Weights of a small GPT-style language model, trained from scratch on English Wikipedia: 131M parameters, LayerNorm before each block.
Each number is 500 + 25 x the weight over its row's rms, rounded and kept within 0 to 999. Layers, rows and columns count from 0. Numbers have three digits each. The size before them is the row's rms in percent of the matrix's.

# layer 11 MLP up, 3072x768, rms 0.0177, rows 228-253, columns 512-639
082:465496520510501520509477495529514485503474514510551529499488528472514526463530504532491469441534491503521508524497483467512484482490514484496510466495507451485553557514475526493544473533504486464468549505514474487470498490507497537493472530533486501533488459547491487498494501500436501498530472524469522492475574507506523508501494513485469483480486497504529475512500463542506505514479
099:454505469499523464486502525486475523482495499524545497508473481520540490496476534501475500484554501527516514510570504484460512460476523534542499494485509500477462465495484511525486481534478522495518576495487519517502484501481467522531506543484529521492494525561502525518499517517500499506525493486502510491485479465482509531502517492516551458532481506530500456539495507525491508517496
105:490523503466546483486533541509464525479530477528475520495476533543480431469513533481537474525479491468477497476489517469487457525502501474497494505498528492521510482492475481503463499515527505537540549497512513485518505542500488469539548483513451520490538483468519541472506512531506504521491463501502489492496531470507485530527460525465524486463501524504497542556485512515442490512493
104:509511502522505523520523502521517523499509539495472465498546493487518478494427505462552537490522497444534466500485472478516496491483454521537510513485490483526515512520508480530485512511479533489506514518503512490494515465511467469547519509489554505531483475545519495482541536501501524478465506485497503466479574520484484491453506478473461484510508563499481504486539527487550484526476
088:532511488457470477497506473512487479513467493511503529502514474482521526529483501520505496486512524535523521496505504451540480522484497524513480463502530448458498501486479523455509504485511500503497477527547543495465515523521471533482466537449491502529483534480514469487520479495509495472495455503481482517504511508499531521493479561500471529505476495430474514486491509483517523501490
098:520499516509526491504510518507458490493522489513488493514538531507567486496538559506490452487472502529528494461496523530497489489507525509488464521501505459455523496506467507478484441489466515517484468520447523512509476485522485505463505516482485511483500523468539525537544502528537483511518510444449527501424524476479540533463482468504490506482487530516504503516491521480518494490527
090:498501516471507540492541522511524490516492531452528520524525501496486484497540459521520491471492508505469461469504506460511506501539517488503515476479537503521475505476477505481504507512522487516517505481509519510485491500527504480476528482486474506582502517532506476492503517511482446464523494489475494500469469487540508554499490491489518522497469533485506520534464488511497474492485
091:501493531498495503446508503531492481506525520495505536493506525477524512481503486512498496500491490517493525445523513493476559533489519481491506523482482497507538532541488441484487471510457454470506503487505545439478483481431467496486498513485466485579514506527524473461522495550529493457473477487483488499505530499494485524504519492535502541524532463479472492561478473519519505448523
102:513528510523528549506496509475516519473486503484516474497484487528492517493509525525505439497511544516522500498529491496509471498508469542501514508459490492511499512507516514493510517533511517467487497482535495508467474511515457543527516459485487566480533447475543529513487483506502518519496527510465512517531502548524450509496474466471472521511562534493512523507483534467506488476498
095:481535505523513469507504504509483501469478544478546471490522471488533501517527537501501481520511474472530497462537495494515501530466422539554523480473502459487544484524509480563507481495490489506523507490489472499492451451492471554471455525490540529500521481476504536502467482528493481521496515469463520503446471474475486498508485478493498476459538506510533512482504456493442493526509
089:463525489466511512499514489527547536483490536492470515507536519461436563493458514436517514501508468515498515518485494488505496554513511440521507433524471432534550512505485473526481481509505477498487469528479512477490522524470505528491545509464477509489498532489514489498482491522501487470501499477478493492480502525531474471511480551532469468497510486502531529494493526484460519476469
096:518517512501504444488518536468469501539447477476515533504496500492445507506534494490532484517483461480526489465493533508524475525497452501528490491507476535509469503511486503469465498466552477478454489506513483467479519473524433540485506523531531533502488517474505528467513473490507524528523490524521484461491476550492464470500513511452513523489512536525469494470510502524483476452497
092:510512462506575511494504513527464472494525502484511499517469489522502502478481502509560501528470495491512514477494510491519528508514524499463499508480531483474533492500481466487498465505505531506508472507528502522503507521504488571475533463459495488572528507468483492502487481533506492475549481495460508491492464513469523491487483471477518511483497495503508517517520496456471474514543
097:497494456507493518486503497491499464510498477519495480502491496508512481462494461508484513503527513499483532500499472450520470518474491487488493480505554508468563485515510527528499505515477506513472507481514505547510499496512480522531489503504499562536524521532512503519507509529487546499457465488470490499505491471468505495464483507472518470462503509482504452530545559484520458517512
117:495493457484507527490497492512483530476516517471531476551520507499495533487507522523514460483480467482495512520505503516509524466487497490512494502507522505504517478484493499502519476518512503547504489513503483520483453481498506483548536482483526479507494532500535505537461513487492456497492466497459500491458497521497490512478480511471502487475528529508504506541507510539544511569511
095:408550451514490476487506522480509515482495517466466491510562455487509487505516490535494461487493480482484557476468530480470510503506418529491466516505504557451494496490517487535488523472533467507543525446510509473487487469498511525522472505565483440498564507523531501484496493519502453470508499520466464469455484506517492492509517481519471490524531486433477504456500500527511470466496
103:493482514521483516496532462548493497476504516517464513484501510518502537484525487490453507466489509466505488496478475512510564508508469518518542544481499489516511486513400485492461493499504498512471494536440511488485479493493501473532496489450495492511516546481548494531513485513514518496474498494523502478475532486519483509453476534481481515496471480478544503513503467431520499484516
099:487488515502470496470465521497501554435540497521524476509467536522526488483479526481476457490497554472537513519517533446473548504448487529492495537483514511515455551533537547484473537524495493474438459522509478525514518487522528482491477485499493535506493531502555498523509519510516445502502489509510502510526492477492477487476503478535506458496492498511550496543466550543492499454455
095:521531472472479533460487480524501530484473522545483468477503454507493506513474490440508492547487518517519468531529515485542496481457480520507480519498522504534552455535450528545519485481516510524581503460507524483537528488468511498447495504484490476475482514504479510475466508488526504475490513506493509479468512502479507494539494471471508507515522550486476484468520504485536512495524
106:496549478529588479464503497455445539497489482503511498476512471492499513499497512514519496528536500522469512508517518493485487455480522510448549507478496472477515461481480497476468499483540521488488516503466501470524531472500509513534485524479487511507483526509536528478495501461514506530508507431496501518540493484489529499499466474484517480521506525508525505528428516512493485516470
101:486483505503508510459518488491471518507492535523511473568525484509507490470477525476518485541519535507510520534502450480528533467495473505514509519487509508475523482496508467484484508511534458540525515493517494546528498515503454502478501527508499494502483524477548511461510482516514487492532508467462510463518512507454479469532479468510489502456493493479527519515439474479474477453478
105:495520539488537490445541534533494475515495469526511512460515526462525470500512504526498456475539539473493524501522547479529534491503493515510545507485525492475441524502489476534513462510533490480502508502523500503515524505474464514536472485535489529531518531499526515514496506514526534515506548479507495527530482539463542513462471503500538496490491513510518472487497484570508519494523
092:542465515480495519496520509527466535551489515500539519473465522498473481533532460516519509492491507517480521462526520491509460489522512494470489495492525487485480501505527482505495509529527489494513461526521501551495538458471509505471461479538501531486499529508509497508476485489495456463477484468492484488514469558556546437519484497515512498555510500494532460453520512480485551522486
101:475490501523497456518507503494494500519496482532530497468521522535495508498550510458514463479483506517435532542485539505502551522489466472490518521494509462513490555544493461504467508500512460490477474508517437494476509533489479547519494517464529521501479493484536503512512508536505470488511493513528499498469519488506496496449507510493488534530554524459506503516499497502547532492524
104:526494479528526462505516475548465476490530512546479446501467522550456456502543504466484469476511498486516508411486493522484542526487507508512490475495491538483516512491504464504485522474504465514462521559489499451497493482497511521516495464495511542532523473562485474464502455514513518494533517498469502485482519476503528506471487504492490508485543504532481504495510457535546507491515
095:515517502480446501468511507503522513491511515502448493486475510538464526519477496482492522501474488528503538441498530506499511517506510469474496530517517485495467506489498489480462543494517513523507517462482494539464510486510521477475473508486502453482497547500535490524471538490546483477435457485480493486522479461553488513509526539484511527481504493437494493502489535430484468497490
# layer 11 MLP down (transposed), 3072x768, rms 0.0163, rows 228-252, columns 512-639
089:485537550513484491479493494502463472533469488522480505509500491542513519491496516520469473504470495474482492541536493478516476485496453499517501474490463535501490471507472501466494501440496521492487490509509506492489506492475477479506478509491506463496526500515472522516481503527526508456475510492498498503508496503451492536471538505504510509519511489563500519513511503494527515488524
104:508534479482504508499494483505498487501517518470516468495524488481476489485525510489516529494538488491477500490488490502467547502540509507461516470503534538521485493523528515495463494488574497522460508442503504507517490465506514513485467512486472522508522455475527507492519490491554478560507492494518414482517508480526521553456530502501533521466522482499468559537538486526493494509498
106:535501493485488555481544474509490429473529489499498508497502465460512518538523515489524457522532467508457495486518478501484473466522477527503517515511489486505475509437511468493482468499490484517466522549484490501493473529478541509506541507467501542472516484523454505480490497504534491473485474517450508497526523525514576511464482505498479521461493515511501505525493474502488450484494
093:483505494481510507515460466500487475512512536525467540498511515523467526494515466491510515478535489461498477529478457476522514512538479506514474495490491526559495490525580513508481535508494511448491505469542503508475495495492507510456495467499497519541477504486534509534495534513542454463462516498473516490492524479499498525508552484500502473499493543515491482514496511477454484491498
088:510501471496461478527486459490529481541506492522519492493483520489488528486554502528487496514500491512490493473446526493495540523500519501503475501501497474488478482504514526494471480538529508457461525461511496482517500466505529475521519488497515489458478530507485487543500458447531483535514525490494501489488489442503482521528477496463506525511475503511522558520485533480510497527501
099:456490510465510534513500499473496528526539507465446454519507507520469501497496510555493511437515522448545516482538485447492479486526492509460469463539505542528485463482509450494506530498522499494479518512484486472486524485533515517502493527520502504459511483455520481495480501497552504484496518508480485501486530508551533518500567514465489508480515471490557509523496491470502494493446
085:481491509477471471505492495528481476515521498503485491469489483434499537506484545496471482493489471495459470504478494523470507483493518512458460470503512497482532493518533495503489453486518482460512508486498468519461527514520546500466499483491486503482523478469493522505458497512525478485522472466527466514545480503515497478497480499518470483523475486514506484462516522480535521486553
098:484513492502534501517508500473474479492477494503520536508520497457516541485524499511484556488458488480470526485492526538508464496475489524471510494473466511466464457498526508547478481472518473515483506452521516526504496535499478506488510474490453507490503509532501530505496530514539494497517468501482503496488530492520503523487567523529504507515486463509518504519469541462480497455482
103:453502473516520521492550508533475501503508486542441509476458516496469447513513517501496500476456515511528472526501506465484495510506480504501525542486537498522505550490526483506522552520533553529518517477474478507515502495514465495496508487497456530504495489496479503475508472485507466523487504489495513494534528478510505482446533477520487468521512487559469516519485545467512513507538
098:502489500522518475470514502475455526527523477485504507446473456502479498478480492478500453506517511556531514551466514499455530445559549521466495464476499491467551491486482523519534501470506503500473467488486469511477519511491501459486493504530506458530500491503439496542522484540486467484514506489513507503493507502463479493476479511495523533481475498509502504518525495496485476505503
088:476494511546474489478491494483500497525477508527499514510487492499500470445509517492433523466530512466501508478521516478499514495497509515497487490481497502469490473475497540493513500471463487460511518481497533510528478467449446425471458506524515541535503491519497509505499518499477525522508457492494508524541530459502496508470473532493469492463555494514474476512504514552530519514524
103:522494504474478498410492476488505539509517510508512494501504482466494472543471504523494514482469503470446517513486473473500478540517511493517491547542533539434500516489508490520476505493549543455517493541546493513507480527489533472503509464529470519528483506467510495504499499497506499510494508510528506493527489506489569487478492484503522490478511432488495533562524491463528482530472
088:464507540499492515514479507517513474511503462518509521472492510482478451556489526510474533506512520460498486548505512519490478466508527528379502456497487521526553502485505507493491508533508550516507514513472503473513509523493484487508515470521516508489455510518513535514493528446494561461512513474517503488495498454483515467517504490513515507539513506498492500476500545505527529490502
097:485510505486460508492507495491509523531481501512496486477502486523480440507501464488479478503554521486525559458505523501529465489542480468460510484533494501487524514447488499494504504474512510528495515501511502487498511487480488498521508502512522469485496525500465514484496513464490478535500506512466482493493521494498528491514491503487482461487503496492538497457482484529458460438486
108:508457434483502510479500480515475486494500517517520483541501505417501518511479466516460525492462498487484528505510480504492536458554512496529515492500523494546497493474468491518512486538505458563502489543493490511505486515475526533487503479519490522498478554526527487525501479487494501494475450498497561523444491495496534488476521479495463511495518548485474519492488496496523517515501
096:519464504514507506519469530515533506485488493526536603545470504526553519486502537496520455493504513515536475523538509481497469511508476458508486512548520504499499485500479494469522462450495460508504513505508489474443481449496494516488491491542511511478495478490513491478509500494499483538504496494477480506532493506536514504502503490504518518527525513490515484520454497436490467475536
097:485467523456522478484472544470483499517493524517474531487497519516483466517521535464507492524487514526481470483532495463521495515487526498477481532503478448452461482508566510516523480535466525474511461508525540545485490502498487532507534495508483489510556464537504467484502475482479478548493525521480532471524497508470491480522479490508488521490510499526506529480532478486488489520452
110:474508496519503529495509513481471492507489526499526565487504498486537520512456517456495499464480487508507505499466482555503530440513481502478510523518543537476459492507542520481482478496501522483485507499488495483536517458546495489511454509540506486523510507444532456529475491465489501508539537549501523480501548471468510549460501490523523441527491502531485505459530485547465494487497
103:501445507476481489507459484469476490445481462493493515487450467549499473543500468543535473478488523529531473463480514494483468468527474525521487489492462499505501511481472493493447487513504533458491483493530513517498509504511523454507463538527471517474466491476528475493457508503535510506517494500497484530472505466543509465482516487480513507507511496531545438497502480526504517497497
104:458536495501501513488563496495506503530473470520514494500486477496495490481507503486494467447535495493472520504501490460493507497534502481482472501484505455489520506502474500487481506480499532513490485481488474530539523456525508500489473556554502470464541518538501469514496515479507469502497488505485536425475524512520530467471495490482486493476523487519480525495504493428524514487513
086:482470545505500508454516514483495541464442510521571478494500556504462494505532496504523451534512515479486500495529525489511494538499483514501539522513459512527525465475498508500467486512495502510479497461481533534486486498502493540543471467490461526516535508484486444453518498550523469493528505490451470488494510521517538500527505494493469558505484486489510558507498465510482464542477
098:503500535448495533506516501526506483503495492518516501500488494555497484522490516512508498524509477484495537481476482504494503470522505543503515521508489512548537493518479476493484490503517495477477467508477478513492499489516520483489493537522505456513451523480513494488511510461504488524519499501498500500546502522494464497515511518468492491523481514525488497515465473454516517527513
089:497447525479498503493505490478474516518511466507474501503478534445524530512533494514465529537509529483542506482532513495488514498527509549531441528480503502482533469489564517507515494474505506503523493454523500529506517493442532480542515502446544475479514550504498497518524473535511536497459538511523525543493505480510491501529489517530502496501499483534541506470493470479508549515501
100:531524452519463530457482536543455519499530481475469505486523483499494494470464434520551542519492517516543490497520478529541540453498515480487453458506511569490521481524467535529512520524512517508495486460473531415496489515522522446457474510511465534522474515526561477496474536500504518488495537483470519493517483478490518496476485524524512517518553494465469506487481503493491467460484
103:511516513457513517489460491491514466520499490523448487489520523474475499500522513476484527504468501503503507491527517521487554477508552470486508506493486515458480528490531534526470499500514546525460450465521489535576510518492492470451539470531528498502525552488468459475451487523493475501502522499509520496513497474496468484500497486479500464486506451494495522477473479493486494500498